Each number is 50 + 12 x the weight over its row's rms, rounded and kept within 0 to 99. Layers, rows and columns count from 0. The size before them is the row's rms in percent of the matrix's.

# layer 17 MLP up, 1536x384, rms 0.0526, rows 172-208, columns 0-95
095:58 45 69 52 47 55 47 41 64 44 46 50 49 73 48 61 68 72 51 51 45 57 49 67 58 47 33 49 76 36 44 35 56 63 33 48 40 39 47 37 44 59 39 38 65 43 63 67 53 48 60 49 58 46 38 54 47 60 54 65 43 59 43 53 64 37 68 44 27 58 58 55 53 44 58 42 91 35 44 45 37 47 61 81 47 56 57 26 51 51 33 65 81 51 56 41
090:55 56 29 37 75 43 37 64 66 51 55 58 38 54 66 52 33 32 61 46 42 47 43 50 45 23 41 49 54 45 71 45 53 31 51 50 32 30 26 57 50 65 54 70 41 41 48 39 79 44 43 68 46 52 57 43 60 41 56 53 59 64 58 43 60 42 31 59 50 53 19 39 43 49 61 63 45 62 45 45 66 23 54 65 47 44 32 51 54 49 55 41 53 48 48 57
095:60 37 44 48 55 51 64 41 58 60 55 38 43 39 41 40 53 41 61 42 17 37 79 45 58 34 57 63 44 57 67 57 51 43 23 37 44 50 50 48 26 48 66 46 47 32 48 47 61 44 56 34 39 54 50 49 65 62 37 36 63 39 57 45 49 31 55 62 50 51 46 49 24 55 57 40 65 65 46 26 32 39 51 39 54 13 76 50 42 57 56 45 79 50 37 56
100:48 45 57 58 50 31 33 69 44 64 68 38 39 58 50 39 71 43 43 49 56 45 59 57 44 46 71 56 53 46 72 36 52 48 32 30 32 53 62 45 57 48 52 43 44 38 73 56 67 42 57 50 42 44 55 60 60 56 57 40 55 60 33 65 63 23 37 40 56 56 57 52 36 72 48 39 45 58 52 70 29 50 40 37 61 20 58 52 59 44 56 52 50 53 38 53
100:55 57 40 61 28 52 61 36 81 50 40 64 42 53 31 61 31 39 52 57 38 59 51 62 32 62 55 67 56 58 22 48 62 79 45 33 42 53 60 51 48 33 45 55 62 55 49 47 53 46 59 45 56 29 63 53 46 66 66 86 68 44 59 31 55 60 22 49 41 50 71 55 42 39 22 42 61 47 50 65 60 41 33 51 65 50 49 47 62 68 52 46 52 44 44 27
105:53 46 48 57 52 59 36 47 43 41 65 38 34 45 48 49 57 38 52 49 52 50 52 45 45 60 34 81 44 50 32 17 44 67 53 56 52 63 36 49 35 63 56 52 61 60 69 73 49 27 41 53 41 53 30 32 80 47 56 44 44 57 48 48 37 27 35 52 45 44 36 43 59 46 47 54 49 37 50 60 48 41 42 81 47 45 45 48 38 27 74 66 55 25 68 70
098:46 60 58 59 52 45 36 66 45 38 56 55 48 32 65 70 38 65 52 45 70 45 25 67 47 51 54 48 66 43 39 59 73 36 49 54 60 55 50 61 49 51 73 28 41 64 29 61 38 41 68 62 47 59 45 59 45 53 54 68 64 39 68 49 61 45 57 24 41 35 36 47 61 32 57 53 36 41 56 42 52 42 32 45 53 57 56 31 53 54 52 29 54 65 62 65
093:68 62 55 63 70 52 43 58 66 54 41 48 60 55 55 41 25 28 41 27 36 56 44 64 51 42 59 35 58 45 45 49 45 65 33 67 63 55 65 44 50 42 27 64 68 69 63 40 49 39 49 68 46 47 47 60 70 59 65 61 36 46 44 62 62 41 43 44 48 53 55 35 52 45 45 60 56 54 44 50 34 44 47 68 58 64 51 53 56 45 46 61 51 36 45 42
100:58 58 57 43 53 36 35 38 40 41 58 66 45 32 37 86 52 58 37 55 69 68 40 46 42 35 49 60 51 49 44 48 57 46 41 65 37 52 67 54 47 59 81 36 39 44 77 75 41 59 58 40 64 51 31 45 59 58 57 48 58 56 64 39 31 57 40 64 54 40 59 50 52 57 38 64 61 37 54 36 63 45 31 23 52 44 20 45 35 56 23 55 40 37 51 32
107:69 46 67 73 59 48 39 52 59 74 38 43 19 51 61 64 59 24 53 61 49 40 45 64 64 36 51 61 22 31 61 27 63 71 52 48 33 47 58 44 64 63 64 63 50 47 56 50 65 55 53 56 52 54 44 66 52 57 62 50 58 37 48 60 41 24 25 49 40 49 47 35 45 43 59 48 44 42 51 47 55 39 45 49 68 47 33 36 45 47 68 42 38 32 57 65
103:45 48 50 36 47 60 52 64 72 63 67 46 51 49 36 52 45 51 77 40 45 57 44 67 66 47 55 33 53 37 60 35 41 38 36 46 46 64 49 59 45 52 32 53 45 59 53 36 48 56 49 35 53 27 46 58 34 55 58 57 53 28 50 44 35 48 55 43 34 41 46 54 68 59 47 29 57 56 46 44 38 32 42 99 43 52 65 43 38 38 41 46 49 53 60 43
113:43 52 58 48 44 48 70 32 52 81 52 55 34 61 38 54 45 34 68 53 31 65 56 57 41 51 61 45 60 46 65 48 48 57 45 45 55 61 68 42 31 46 56 53 60 44 79 53 57 63 40 53 58 36 46 65 43 60 69 60 57 37 26 39 50 60 39 49 59 46 66 51 18 46 36 55 47 46 56 56 45 41 57 66 50 71 69 53 56 54 42 55 74 58 76 68
096:42 32 63 36 54 50 36 53 52 37 52 42 42 27 47 55 52 30 42 42 46 45 39 47 59 35 24 54 65 54 52 62 61 58 70 49 40 59 36 39 40 64 51 58 31 37 53 55 43 41 56 84 78 61 50 57 62 51 56 30 47 45 51 51 36 58 60 49 43 49 60 47 60 43 52 48 30 82 57 29 65 43 52 61 52 48 43 40 48 40 63 49 50 41 53 50
102:50 67 63 83 54 47 62 47 61 47 54 54 61 43 62 66 50 60 53 53 57 88 41 50 39 38 59 41 64 49 54 53 50 54 67 54 67 42 56 49 35 21 62 35 62 55 46 44 48 62 54 35 63 51 52 36 42 49 46 46 53 60 36 52 66 58 48 42 47 33 55 40 64 35 51 49 38 70 66 44 54 51 40 72 46 63 47 26 58 57 31 50 63 40 48 47
102:63 39 39 64 45 56 64 49 40 65 36 46 41 57 53 50 31 67 47 33 39 66 53 52 39 62 43 53 70 56 33 59 70 79 55 47 74 37 39 75 46 56 39 66 61 57 60 51 55 28 55 47 62 51 55 34 71 59 49 47 45 30 58 43 54 64 34 43 64 48 62 54 55 45 74 39 75 69 69 39 53 47 49 52 43 59 49 62 53 46 40 46 59 53 54 38
106:33 51 40 62 44 45 46 71 50 31 20 58 56 41 58 50 41 37 45 58 54 58 42 74 50 49 40 44 77 62 22 43 63 36 59 73 68 53 62 30 28 65 28 48 39 27 64 67 48 63 51 49 50 47 53 50 61 54 44 61 44 30 48 58 61 64 46 63 41 40 48 46 52 63 28 34 55 65 57 50 65 43 08 36 33 20 67 51 40 44 49 54 37 50 38 44
098:52 60 41 63 39 27 41 39 32 58 36 38 47 36 59 59 56 36 35 28 53 66 46 54 39 40 66 50 56 54 38 57 67 56 67 57 35 62 53 38 33 55 67 32 49 58 67 42 62 40 58 67 31 46 33 52 48 41 33 49 49 49 76 58 40 30 43 34 62 43 52 50 55 64 57 29 37 59 62 34 52 48 34 49 63 48 42 51 43 35 51 34 48 35 43 30
120:44 60 63 43 63 47 69 51 73 53 61 42 50 49 66 43 61 54 37 65 45 65 52 64 41 51 55 40 47 59 74 32 55 71 32 56 32 27 55 48 19 37 50 35 53 47 53 64 59 61 26 44 46 54 55 51 62 55 32 75 58 18 36 39 48 37 56 55 48 48 43 58 40 59 41 53 45 49 37 39 38 50 46 46 60 32 38 32 44 47 54 29 56 55 38 90
100:42 49 65 54 40 53 56 43 45 30 28 53 32 63 50 43 45 83 22 43 71 69 67 68 55 43 44 59 58 59 40 56 37 59 56 67 59 42 53 60 37 18 35 62 58 55 56 55 49 67 44 52 42 55 57 39 52 51 54 63 47 38 47 34 41 68 56 53 41 51 52 48 64 31 48 62 86 59 75 51 54 49 43 63 45 64 48 41 49 38 62 54 48 43 55 35
096:42 72 29 63 29 29 47 41 35 56 35 33 54 72 43 41 64 33 59 48 52 61 59 34 53 47 43 48 55 57 38 66 66 57 50 35 58 52 55 62 46 74 34 57 43 65 55 54 69 36 44 64 40 14 47 43 31 60 26 61 43 74 17 63 52 43 55 62 47 36 35 56 61 55 32 24 39 53 31 52 54 47 54 66 51 40 39 36 55 32 30 57 44 47 39 58
100:53 62 47 62 39 47 56 58 71 65 54 35 50 61 47 53 55 54 43 42 55 51 17 58 66 19 41 54 56 33 49 42 39 63 71 28 30 49 53 41 32 55 56 46 38 70 55 43 55 48 35 68 55 35 57 63 46 31 42 67 46 36 58 56 62 56 42 50 64 53 34 64 58 56 54 65 47 62 70 56 37 47 51 66 61 50 16 55 43 64 41 70 54 57 62 44
103:47 93 23 54 40 43 52 51 59 37 39 48 62 73 66 55 35 46 55 57 61 52 48 51 57 29 46 57 50 49 47 51 86 67 52 34 57 71 54 47 42 48 55 52 52 54 50 23 69 55 46 61 46 23 42 36 48 30 38 52 45 60 52 56 49 51 54 52 46 31 49 58 42 42 48 56 37 58 37 74 28 51 44 62 52 45 47 58 53 51 26 43 47 40 46 47
112:62 70 51 73 44 56 51 29 47 55 66 29 69 72 48 44 49 45 69 33 60 56 18 50 40 50 56 49 40 18 57 42 61 71 38 48 37 45 44 50 46 40 52 63 46 44 66 49 63 70 60 48 55 51 64 32 67 61 53 41 44 43 43 55 29 47 55 58 51 47 37 53 53 63 35 57 83 45 50 65 47 32 48 48 40 25 58 36 62 50 62 61 67 45 34 61
106:27 32 49 57 38 47 38 58 62 74 60 63 50 37 70 77 30 31 36 17 63 59 37 45 49 47 51 76 62 60 36 44 54 41 35 43 47 53 41 70 46 48 47 43 51 27 45 58 48 61 35 49 34 56 53 57 62 41 57 60 52 56 70 57 54 49 36 53 53 28 55 48 49 41 35 61 47 67 54 55 38 39 48 91 33 59 48 47 57 62 42 84 48 37 60 36
102:60 76 40 67 17 36 50 47 66 47 40 65 58 54 40 55 49 60 42 31 44 53 53 52 49 50 40 44 67 48 44 46 51 59 52 36 48 50 58 40 70 27 38 44 50 43 44 39 28 55 48 56 69 21 50 51 52 69 61 47 66 43 31 44 63 69 44 49 64 48 64 73 41 55 28 43 54 37 49 66 54 42 37 58 39 50 39 58 40 51 47 51 47 27 50 43
105:58 46 50 33 36 55 66 44 51 49 35 36 43 67 52 45 44 63 39 49 54 47 39 46 68 56 63 42 48 53 35 53 46 71 23 50 40 62 45 42 56 41 42 53 43 56 55 46 41 41 65 25 55 47 44 48 45 67 54 41 52 48 45 44 55 56 62 35 36 29 33 56 39 51 62 65 68 63 59 34 13 41 43 63 65 38 53 49 35 38 26 44 62 58 65 34
101:62 39 52 66 46 55 52 64 53 45 61 50 64 28 33 40 31 70 48 52 69 58 35 44 46 28 28 43 55 47 51 53 80 34 36 39 50 43 51 35 49 62 63 29 40 46 55 63 60 77 58 56 45 41 18 45 57 28 26 57 72 52 41 48 47 33 59 49 40 43 22 54 19 50 39 47 58 64 44 48 42 24 47 38 48 50 31 41 59 58 73 43 55 51 63 72
107:47 63 51 42 30 30 52 37 48 59 56 41 20 38 45 56 61 48 57 41 46 53 36 59 46 48 57 56 73 35 35 45 62 52 60 45 67 49 66 31 51 62 46 55 46 51 28 60 35 63 48 53 65 48 21 43 50 70 29 58 46 47 35 55 47 47 21 38 50 56 43 89 31 51 33 41 49 52 37 48 52 36 54 53 67 63 53 60 45 77 49 54 69 48 51 29
105:58 50 60 55 40 46 42 44 47 69 33 31 50 67 47 49 65 68 35 53 51 53 59 55 55 49 66 31 47 41 63 31 54 50 54 49 51 45 62 50 37 69 54 69 74 54 58 58 53 41 42 22 49 53 26 66 47 41 50 51 57 61 43 54 35 52 72 34 41 21 35 53 42 33 57 50 56 38 55 61 45 46 53 40 39 56 43 32 55 42 36 45 63 47 41 47
103:45 41 58 43 64 31 52 40 46 71 43 39 60 53 45 68 47 44 63 49 54 52 40 61 69 25 38 54 39 68 43 45 54 46 59 34 39 55 43 40 64 14 38 56 70 62 32 71 62 45 43 55 66 62 42 50 56 63 27 59 42 56 51 45 40 56 70 36 58 44 55 46 70 71 51 39 38 51 55 58 56 45 53 46 46 58 59 50 60 47 38 37 50 53 64 48
103:46 59 19 45 38 54 46 26 65 44 58 60 13 40 42 51 54 46 51 43 50 64 31 51 43 34 52 60 33 57 43 43 67 41 57 53 57 68 65 52 56 50 56 52 54 37 52 43 50 50 45 36 29 55 34 45 82 66 47 23 52 57 56 46 34 52 40 51 53 49 50 56 33 62 44 55 46 54 65 40 49 43 37 41 70 19 53 52 74 72 35 55 31 33 43 53
099:49 33 54 53 60 65 33 39 61 46 63 60 51 42 31 49 55 60 69 04 52 52 31 60 43 58 51 57 54 52 48 45 57 69 36 55 63 47 55 72 43 53 39 48 53 62 29 39 48 52 45 28 39 44 18 56 62 91 59 45 44 52 57 50 46 30 35 39 33 37 62 49 50 75 51 44 43 57 51 77 55 62 57 33 69 33 43 45 47 59 46 64 67 47 38 27
098:45 52 43 41 75 47 68 76 37 74 41 58 53 44 44 53 35 63 54 54 40 51 54 51 49 53 44 58 58 57 15 55 56 52 50 52 27 41 58 38 59 73 50 68 54 47 63 35 49 22 35 49 51 41 42 39 45 53 29 48 53 38 76 39 35 52 57 46 29 42 64 52 37 54 59 49 32 48 67 48 61 41 48 43 70 58 50 67 27 55 56 85 21 15 47 40
099:72 34 77 33 32 45 46 62 55 36 52 58 37 68 56 38 52 44 57 44 51 60 67 54 60 34 43 54 41 56 63 66 56 65 20 43 45 48 68 51 41 50 51 44 63 44 50 47 63 46 46 25 59 48 54 42 43 35 61 67 57 53 65 47 23 46 32 73 70 75 51 24 41 61 51 39 46 68 42 45 47 40 45 44 64 42 24 42 69 43 50 50 50 28 34 60
097:43 52 48 58 41 25 59 51 48 66 48 58 58 55 30 49 54 62 49 27 63 74 72 34 48 58 55 53 65 68 19 48 50 75 47 32 46 42 46 46 47 63 40 51 53 62 74 65 62 50 38 50 62 46 63 72 51 64 38 64 34 45 37 38 53 35 57 58 52 60 29 54 54 61 38 42 56 72 56 44 60 43 51 47 43 59 48 40 66 42 37 50 39 49 57 21
099:49 67 44 54 55 47 40 41 54 59 30 14 47 43 34 44 40 42 48 56 49 69 57 57 59 40 68 33 52 48 55 47 62 36 36 60 52 70 40 56 59 35 69 82 51 62 57 54 60 57 56 56 39 31 63 52 47 66 45 37 37 59 65 63 48 66 41 43 43 36 38 62 49 35 53 44 50 59 56 29 59 34 41 51 56 43 41 74 41 56 26 60 62 50 75 40
104:71 30 48 57 35 51 65 56 64 51 50 61 45 62 45 61 44 39 52 59 42 52 48 48 70 50 60 67 47 45 66 47 59 63 52 55 49 33 43 78 50 36 35 47 53 36 43 50 31 71 35 70 61 28 40 52 65 42 57 48 61 35 49 47 04 57 49 50 51 51 44 53 74 57 50 24 47 52 48 41 51 46 44 50 59 52 56 59 41 39 72 36 54 64 45 44
# layer 17 MLP down (transposed), 1536x384, rms 0.0471, rows 172-207, columns 0-95
089:70 50 49 61 33 48 49 37 49 54 61 80 23 16 41 76 42 45 41 57 68 63 24 63 46 59 45 42 59 76 49 36 48 57 18 58 56 37 41 67 44 41 50 49 43 42 26 58 41 47 54 83 55 43 36 46 65 62 57 51 24 33 47 58 40 47 37 37 30 54 42 45 59 59 59 59 42 45 32 54 55 50 56 51 50 44 42 16 38 43 57 40 55 43 49 39
088:44 51 57 53 39 44 76 38 36 49 60 40 49 48 78 40 54 42 58 46 47 40 69 39 40 54 69 46 53 43 66 65 20 27 40 57 66 57 57 48 42 43 51 52 61 47 57 48 32 62 63 35 46 41 59 37 52 54 30 25 41 26 55 67 63 64 41 51 50 34 62 48 27 44 53 62 55 52 55 62 30 42 39 48 51 39 70 41 52 67 42 52 42 58 76 50
096:56 52 59 57 60 44 32 31 52 62 41 65 53 61 51 65 50 71 47 47 37 54 44 50 58 48 51 61 49 60 49 47 45 50 68 49 46 44 62 43 50 48 55 34 18 45 52 29 60 56 62 44 66 42 51 57 44 32 34 50 56 37 41 17 41 32 32 72 51 45 49 42 70 46 34 47 44 73 61 51 61 47 30 66 37 62 58 29 72 56 59 50 32 45 47 46
098:43 65 41 38 45 50 76 47 80 45 56 33 45 62 52 37 43 56 40 45 38 34 39 66 63 56 33 62 85 63 58 61 62 60 43 47 43 47 57 53 67 25 51 61 46 42 40 59 21 62 44 88 64 51 58 45 72 26 51 62 33 46 38 22 35 54 60 57 58 54 50 41 52 43 48 34 53 65 41 50 64 75 45 73 45 41 32 41 68 31 58 43 60 43 45 51
093:51 41 52 47 59 52 12 62 32 64 56 69 55 45 81 62 49 47 45 50 48 43 54 48 54 99 61 57 49 52 39 41 33 42 44 64 54 49 52 55 56 59 43 53 54 46 62 44 56 52 45 63 40 38 38 36 45 56 43 48 59 66 67 38 53 48 48 60 43 43 59 53 47 50 50 50 32 37 75 59 46 56 53 63 55 40 58 59 38 41 55 48 36 71 58 44
103:44 34 65 39 34 28 62 40 46 55 56 55 52 62 43 39 44 57 45 70 56 47 51 55 46 81 54 53 30 49 72 63 23 56 60 62 61 65 42 50 63 44 66 43 28 59 35 43 56 48 51 41 39 25 49 52 47 50 50 60 51 57 46 48 35 76 60 61 80 30 47 63 43 69 54 61 62 32 46 40 49 46 48 53 34 48 46 25 65 43 40 37 53 44 45 44
105:48 41 49 52 70 43 57 54 54 48 61 54 47 73 62 35 56 58 56 29 48 25 52 65 56 54 24 45 44 59 62 60 11 51 46 47 58 42 50 33 61 57 49 38 57 42 45 49 56 50 62 29 54 87 64 53 46 46 39 62 69 62 32 40 44 49 45 50 52 52 29 48 43 56 56 70 51 51 48 65 38 39 50 46 48 66 57 51 50 37 62 54 32 47 53 49
084:48 35 52 56 39 28 32 39 39 43 47 46 42 56 49 36 54 61 46 57 57 56 40 30 51 67 46 53 41 51 56 54 42 36 54 37 51 64 29 31 47 45 42 38 18 55 29 34 46 40 46 50 46 51 51 45 45 24 48 57 62 42 66 35 42 40 29 62 47 44 71 41 66 48 25 45 58 47 43 70 44 45 72 51 56 32 49 33 42 54 46 24 40 51 41 45
100:53 50 46 50 43 48 46 48 66 71 63 65 49 57 31 36 51 55 44 37 53 40 62 53 64 40 39 56 54 00 38 52 35 65 62 51 40 60 48 52 46 62 60 45 59 49 55 38 56 56 26 59 48 61 56 48 40 55 43 34 47 62 56 54 53 60 35 50 57 55 59 42 60 44 37 48 75 66 50 44 66 58 23 28 41 56 53 36 43 32 41 47 38 43 65 49
109:56 27 51 53 40 58 76 52 68 54 52 67 51 48 37 46 63 62 27 56 51 39 46 25 39 46 20 40 52 49 53 72 39 56 61 58 74 50 51 48 55 60 56 59 65 60 52 57 36 39 51 42 45 59 41 50 39 55 37 57 59 48 59 55 49 63 55 33 41 41 47 44 49 38 44 51 44 56 67 60 42 41 43 50 37 29 39 60 66 62 59 39 54 57 34 51
104:57 24 43 39 55 49 64 57 29 50 43 62 61 29 64 67 69 34 59 71 43 59 50 52 36 54 56 24 39 65 51 57 61 41 43 49 45 46 41 65 71 35 48 62 52 53 32 52 64 46 56 65 46 52 40 48 59 57 42 59 26 45 57 41 50 47 43 35 70 73 44 51 53 54 57 37 49 40 39 46 44 60 53 38 54 44 34 61 38 49 52 52 24 49 53 65
116:41 24 64 67 62 69 57 41 45 43 52 58 54 34 52 61 60 48 66 63 20 28 39 36 43 75 63 74 44 59 52 42 50 56 53 38 55 40 53 49 45 51 48 56 72 58 25 42 39 44 41 23 39 47 44 64 54 29 46 71 60 42 33 47 58 65 31 32 60 61 55 47 50 48 40 66 39 63 45 49 62 45 30 55 59 53 57 70 30 51 40 39 53 55 54 70
098:59 50 54 46 50 55 58 48 54 82 36 61 42 51 38 49 38 53 51 61 51 44 54 46 57 61 45 28 39 38 67 51 45 58 44 52 67 53 41 64 44 47 38 30 38 51 36 50 61 52 31 26 67 37 60 44 32 73 39 39 83 63 51 52 46 59 57 74 64 45 58 49 39 45 44 60 51 48 29 81 51 67 40 37 54 37 63 50 45 49 30 35 29 49 50 56
096:44 62 41 51 28 46 47 52 65 68 59 46 63 31 68 54 54 58 48 46 53 50 41 46 44 20 60 77 41 35 64 50 49 23 50 49 47 48 41 49 57 44 50 69 56 57 52 38 71 49 75 70 73 46 54 47 49 47 44 60 55 51 63 28 47 44 36 45 38 41 58 66 50 40 45 36 49 50 35 56 42 67 46 56 71 45 34 21 59 74 59 59 60 68 60 61
090:15 28 31 49 44 35 31 60 57 59 42 52 53 41 33 59 62 59 39 37 63 46 63 59 52 99 54 62 63 45 40 49 54 41 44 45 50 37 60 34 50 55 49 61 26 44 48 42 61 43 55 47 50 73 51 49 41 44 50 31 64 40 47 53 43 49 63 62 28 71 57 64 57 43 62 46 52 65 50 63 50 40 42 58 55 61 70 66 51 44 35 58 37 37 51 50
107:78 45 46 37 48 53 37 62 48 76 47 50 58 41 58 41 27 73 53 51 53 27 57 62 41 57 37 59 49 60 65 53 48 39 73 57 61 37 54 63 69 41 39 52 66 26 49 48 34 58 48 14 28 43 53 40 56 60 40 71 52 56 48 71 43 64 63 35 73 49 49 57 51 44 45 50 51 38 38 61 29 47 49 56 58 37 50 55 58 43 68 49 52 47 62 53
105:40 35 55 40 68 89 33 75 34 35 40 49 72 65 29 59 47 61 54 53 54 60 61 40 51 62 74 28 48 42 46 45 33 62 70 54 52 48 50 52 60 51 70 49 44 64 40 48 44 42 45 50 44 41 62 46 44 37 38 72 57 62 53 66 57 55 44 63 58 46 51 59 51 36 47 60 53 39 40 58 51 58 64 63 69 46 61 56 67 32 69 54 32 55 52 61
118:54 29 42 48 37 61 46 61 45 46 38 55 51 57 55 53 59 38 25 32 48 60 40 27 45 54 41 59 45 04 55 38 38 44 47 57 54 43 46 52 66 52 64 42 48 44 73 35 44 46 55 62 14 77 47 47 58 43 37 49 60 49 39 51 54 51 38 65 70 44 41 69 40 38 61 56 41 46 59 47 45 75 60 73 44 63 63 70 49 50 49 46 34 51 40 54
103:49 45 36 43 41 36 68 30 35 52 49 50 72 44 73 52 32 52 54 43 35 50 44 57 39 65 32 62 60 51 37 62 61 58 54 51 54 60 65 58 52 52 82 45 53 32 28 36 38 59 46 47 46 47 47 48 46 53 76 39 53 37 57 62 66 51 60 54 47 63 29 46 48 39 53 44 35 73 52 48 43 71 75 56 25 51 37 78 49 47 35 31 50 72 38 41
098:67 34 50 30 32 66 59 64 54 58 43 81 55 51 55 52 62 57 51 69 49 60 58 53 59 59 28 48 47 22 31 43 50 47 46 54 52 37 46 61 59 64 39 52 59 37 74 47 64 47 37 33 44 67 49 42 50 49 34 65 57 60 43 59 52 39 55 76 49 54 50 52 47 46 48 30 55 29 55 67 34 53 40 61 48 51 52 49 47 51 65 62 50 53 57 53
089:55 47 25 45 54 45 40 47 57 39 46 51 53 41 72 26 57 34 51 54 60 39 34 47 30 33 41 59 66 71 59 52 64 33 67 52 45 37 42 52 65 30 52 48 35 59 43 61 35 54 45 51 49 50 50 42 48 58 42 53 72 53 32 63 52 49 56 36 43 37 44 56 40 48 46 40 42 64 40 32 52 47 16 39 57 37 44 27 38 49 50 43 51 56 49 71
104:49 23 78 32 61 60 52 59 36 41 37 48 60 31 46 16 72 44 41 34 45 42 55 42 38 53 53 68 53 54 65 54 44 41 41 54 58 47 55 53 79 44 63 50 33 39 56 51 34 53 48 46 52 81 63 38 36 57 43 59 50 59 49 53 55 54 59 59 43 64 69 38 29 49 45 48 41 33 71 70 55 40 59 37 61 67 36 41 35 45 60 23 27 46 63 58
107:43 46 59 56 51 66 69 44 48 71 63 44 51 29 70 48 43 29 70 62 26 55 53 62 30 61 58 50 62 58 57 67 49 34 47 52 43 67 42 32 53 46 41 37 48 46 54 42 28 46 50 42 64 53 60 54 52 39 30 47 30 60 75 63 39 58 49 76 42 56 49 46 76 46 47 41 47 32 35 62 26 41 47 72 56 40 64 44 74 61 59 24 65 48 39 61
104:84 43 45 51 84 39 36 60 27 78 43 26 50 37 42 49 44 60 39 55 46 46 61 33 67 57 51 39 43 51 54 59 21 53 44 45 56 64 42 50 64 56 36 50 60 50 77 42 29 69 43 47 42 36 52 48 31 47 46 40 43 49 27 82 48 54 57 38 41 63 58 53 49 54 45 33 43 49 70 36 37 61 62 52 45 58 61 54 46 35 41 39 40 55 51 49
094:45 25 31 42 64 71 48 63 49 24 61 46 54 30 60 37 53 52 72 53 44 32 75 44 50 97 36 58 41 43 46 48 53 39 36 59 46 49 60 64 53 48 52 50 43 36 55 61 63 45 41 54 33 55 54 47 49 33 36 58 33 67 52 52 61 44 45 55 38 64 33 46 43 55 43 45 70 49 52 46 59 61 54 37 54 56 55 64 38 52 78 38 41 49 66 68
112:65 51 56 55 60 35 44 48 53 52 48 54 37 44 75 56 40 50 50 44 56 39 72 50 38 58 49 53 58 53 42 30 69 49 67 64 46 56 40 36 39 40 42 63 49 39 54 44 56 44 50 62 51 31 50 47 71 66 55 46 40 67 47 67 33 70 42 50 31 51 57 35 41 62 58 59 60 70 48 38 42 50 68 39 60 50 52 43 68 62 35 66 43 42 42 42
098:60 36 61 62 51 41 63 36 68 38 57 56 37 51 58 47 34 53 51 33 48 58 46 26 42 52 83 53 75 53 46 71 66 51 64 50 46 45 46 50 52 38 67 34 63 34 79 58 27 49 60 32 48 58 74 55 74 66 49 50 41 35 63 43 41 57 47 37 59 53 56 54 37 56 60 63 49 47 62 33 47 54 56 33 58 55 77 43 32 47 56 59 49 57 27 58
102:36 44 40 48 69 66 64 65 80 58 51 47 54 70 52 64 52 47 60 68 45 53 62 35 62 76 38 60 53 53 49 32 72 61 48 57 53 44 44 70 64 41 62 49 53 42 55 56 55 55 51 45 56 41 57 51 50 35 40 63 40 56 82 44 54 67 70 54 82 66 51 09 53 47 65 59 49 61 51 54 39 66 40 38 33 54 69 38 12 41 57 42 43 40 38 60
103:35 50 49 55 45 73 62 53 49 36 37 36 67 47 42 40 54 61 48 44 42 42 59 43 64 66 71 47 60 78 36 65 60 52 67 39 52 54 51 50 48 36 41 42 57 51 64 48 41 41 58 57 77 64 48 64 56 64 30 35 59 58 26 51 58 55 28 54 43 46 40 22 65 50 63 49 33 52 43 44 40 47 33 57 37 77 53 56 52 35 57 51 48 47 39 70
098:52 52 48 56 21 54 54 55 49 48 53 59 42 31 67 22 63 42 45 60 46 25 41 41 43 59 58 32 50 40 50 48 37 47 18 53 52 45 56 50 44 70 64 75 41 28 53 53 48 67 45 52 54 55 63 50 44 42 51 47 38 42 59 43 65 79 58 73 54 50 46 60 32 50 64 53 35 60 65 57 48 33 34 49 66 35 38 52 36 63 54 41 64 52 56 34
114:54 32 72 57 70 52 54 72 55 60 42 35 51 69 38 48 46 24 53 63 61 42 69 11 76 45 74 54 52 50 37 58 25 62 44 44 47 38 49 46 37 31 42 46 39 53 57 64 53 49 64 62 78 46 57 54 33 43 56 57 46 40 58 46 74 30 36 51 47 54 52 53 45 47 52 48 56 63 34 70 57 56 58 59 56 80 47 65 45 31 48 34 60 57 63 69
100:41 47 62 29 47 28 61 61 52 49 54 53 38 52 45 40 51 40 59 49 49 62 44 49 51 85 27 41 67 66 64 58 49 47 50 62 49 60 62 58 59 33 59 81 46 51 48 34 40 61 45 58 70 25 45 33 42 46 53 43 62 55 57 40 46 42 51 47 43 45 35 64 36 72 47 40 52 34 50 48 47 49 68 69 59 59 57 42 60 62 38 30 41 38 47 47
108:74 37 70 24 45 49 39 49 64 61 57 41 46 59 28 73 46 44 42 58 62 56 66 38 66 66 49 45 38 61 51 52 53 31 43 71 44 50 42 62 62 30 57 49 48 40 46 35 64 61 55 55 56 30 58 23 56 47 57 65 65 65 31 43 57 48 70 44 56 43 51 69 49 72 42 40 44 36 35 40 46 51 45 52 55 68 57 54 49 48 35 53 43 45 49 20
103:46 56 65 37 48 49 56 42 50 76 50 49 52 54 41 53 60 52 53 54 33 09 54 47 24 44 37 57 44 45 51 58 40 54 58 57 57 46 47 66 59 41 51 34 53 71 49 41 45 45 38 47 58 62 65 44 41 77 69 64 57 46 46 51 50 27 65 51 33 50 24 49 54 54 32 59 59 60 32 61 49 66 43 49 18 33 53 68 52 40 54 52 57 45 53 45
096:39 50 49 67 43 39 51 38 54 44 31 31 64 55 73 29 55 54 63 72 55 44 33 59 28 58 37 53 62 22 49 60 48 52 56 59 68 57 51 50 65 37 51 50 42 62 58 53 67 55 53 53 76 33 51 57 31 58 48 53 45 60 72 50 47 44 67 50 60 47 36 40 71 53 49 42 57 44 43 51 58 33 63 69 45 61 38 43 33 58 41 37 37 49 68 48
097:62 51 65 54 69 51 39 54 53 40 26 54 48 44 59 58 25 56 60 56 64 44 70 41 32 38 50 61 61 59 59 51 43 48 65 44 71 55 53 50 34 48 40 42 66 47 38 62 35 50 42 23 57 45 56 52 57 24 63 35 48 47 22 64 53 51 39 53 68 42 40 76 57 59 42 37 35 69 66 56 60 59 56 33 67 43 43 54 50 51 52 50 31 56 66 48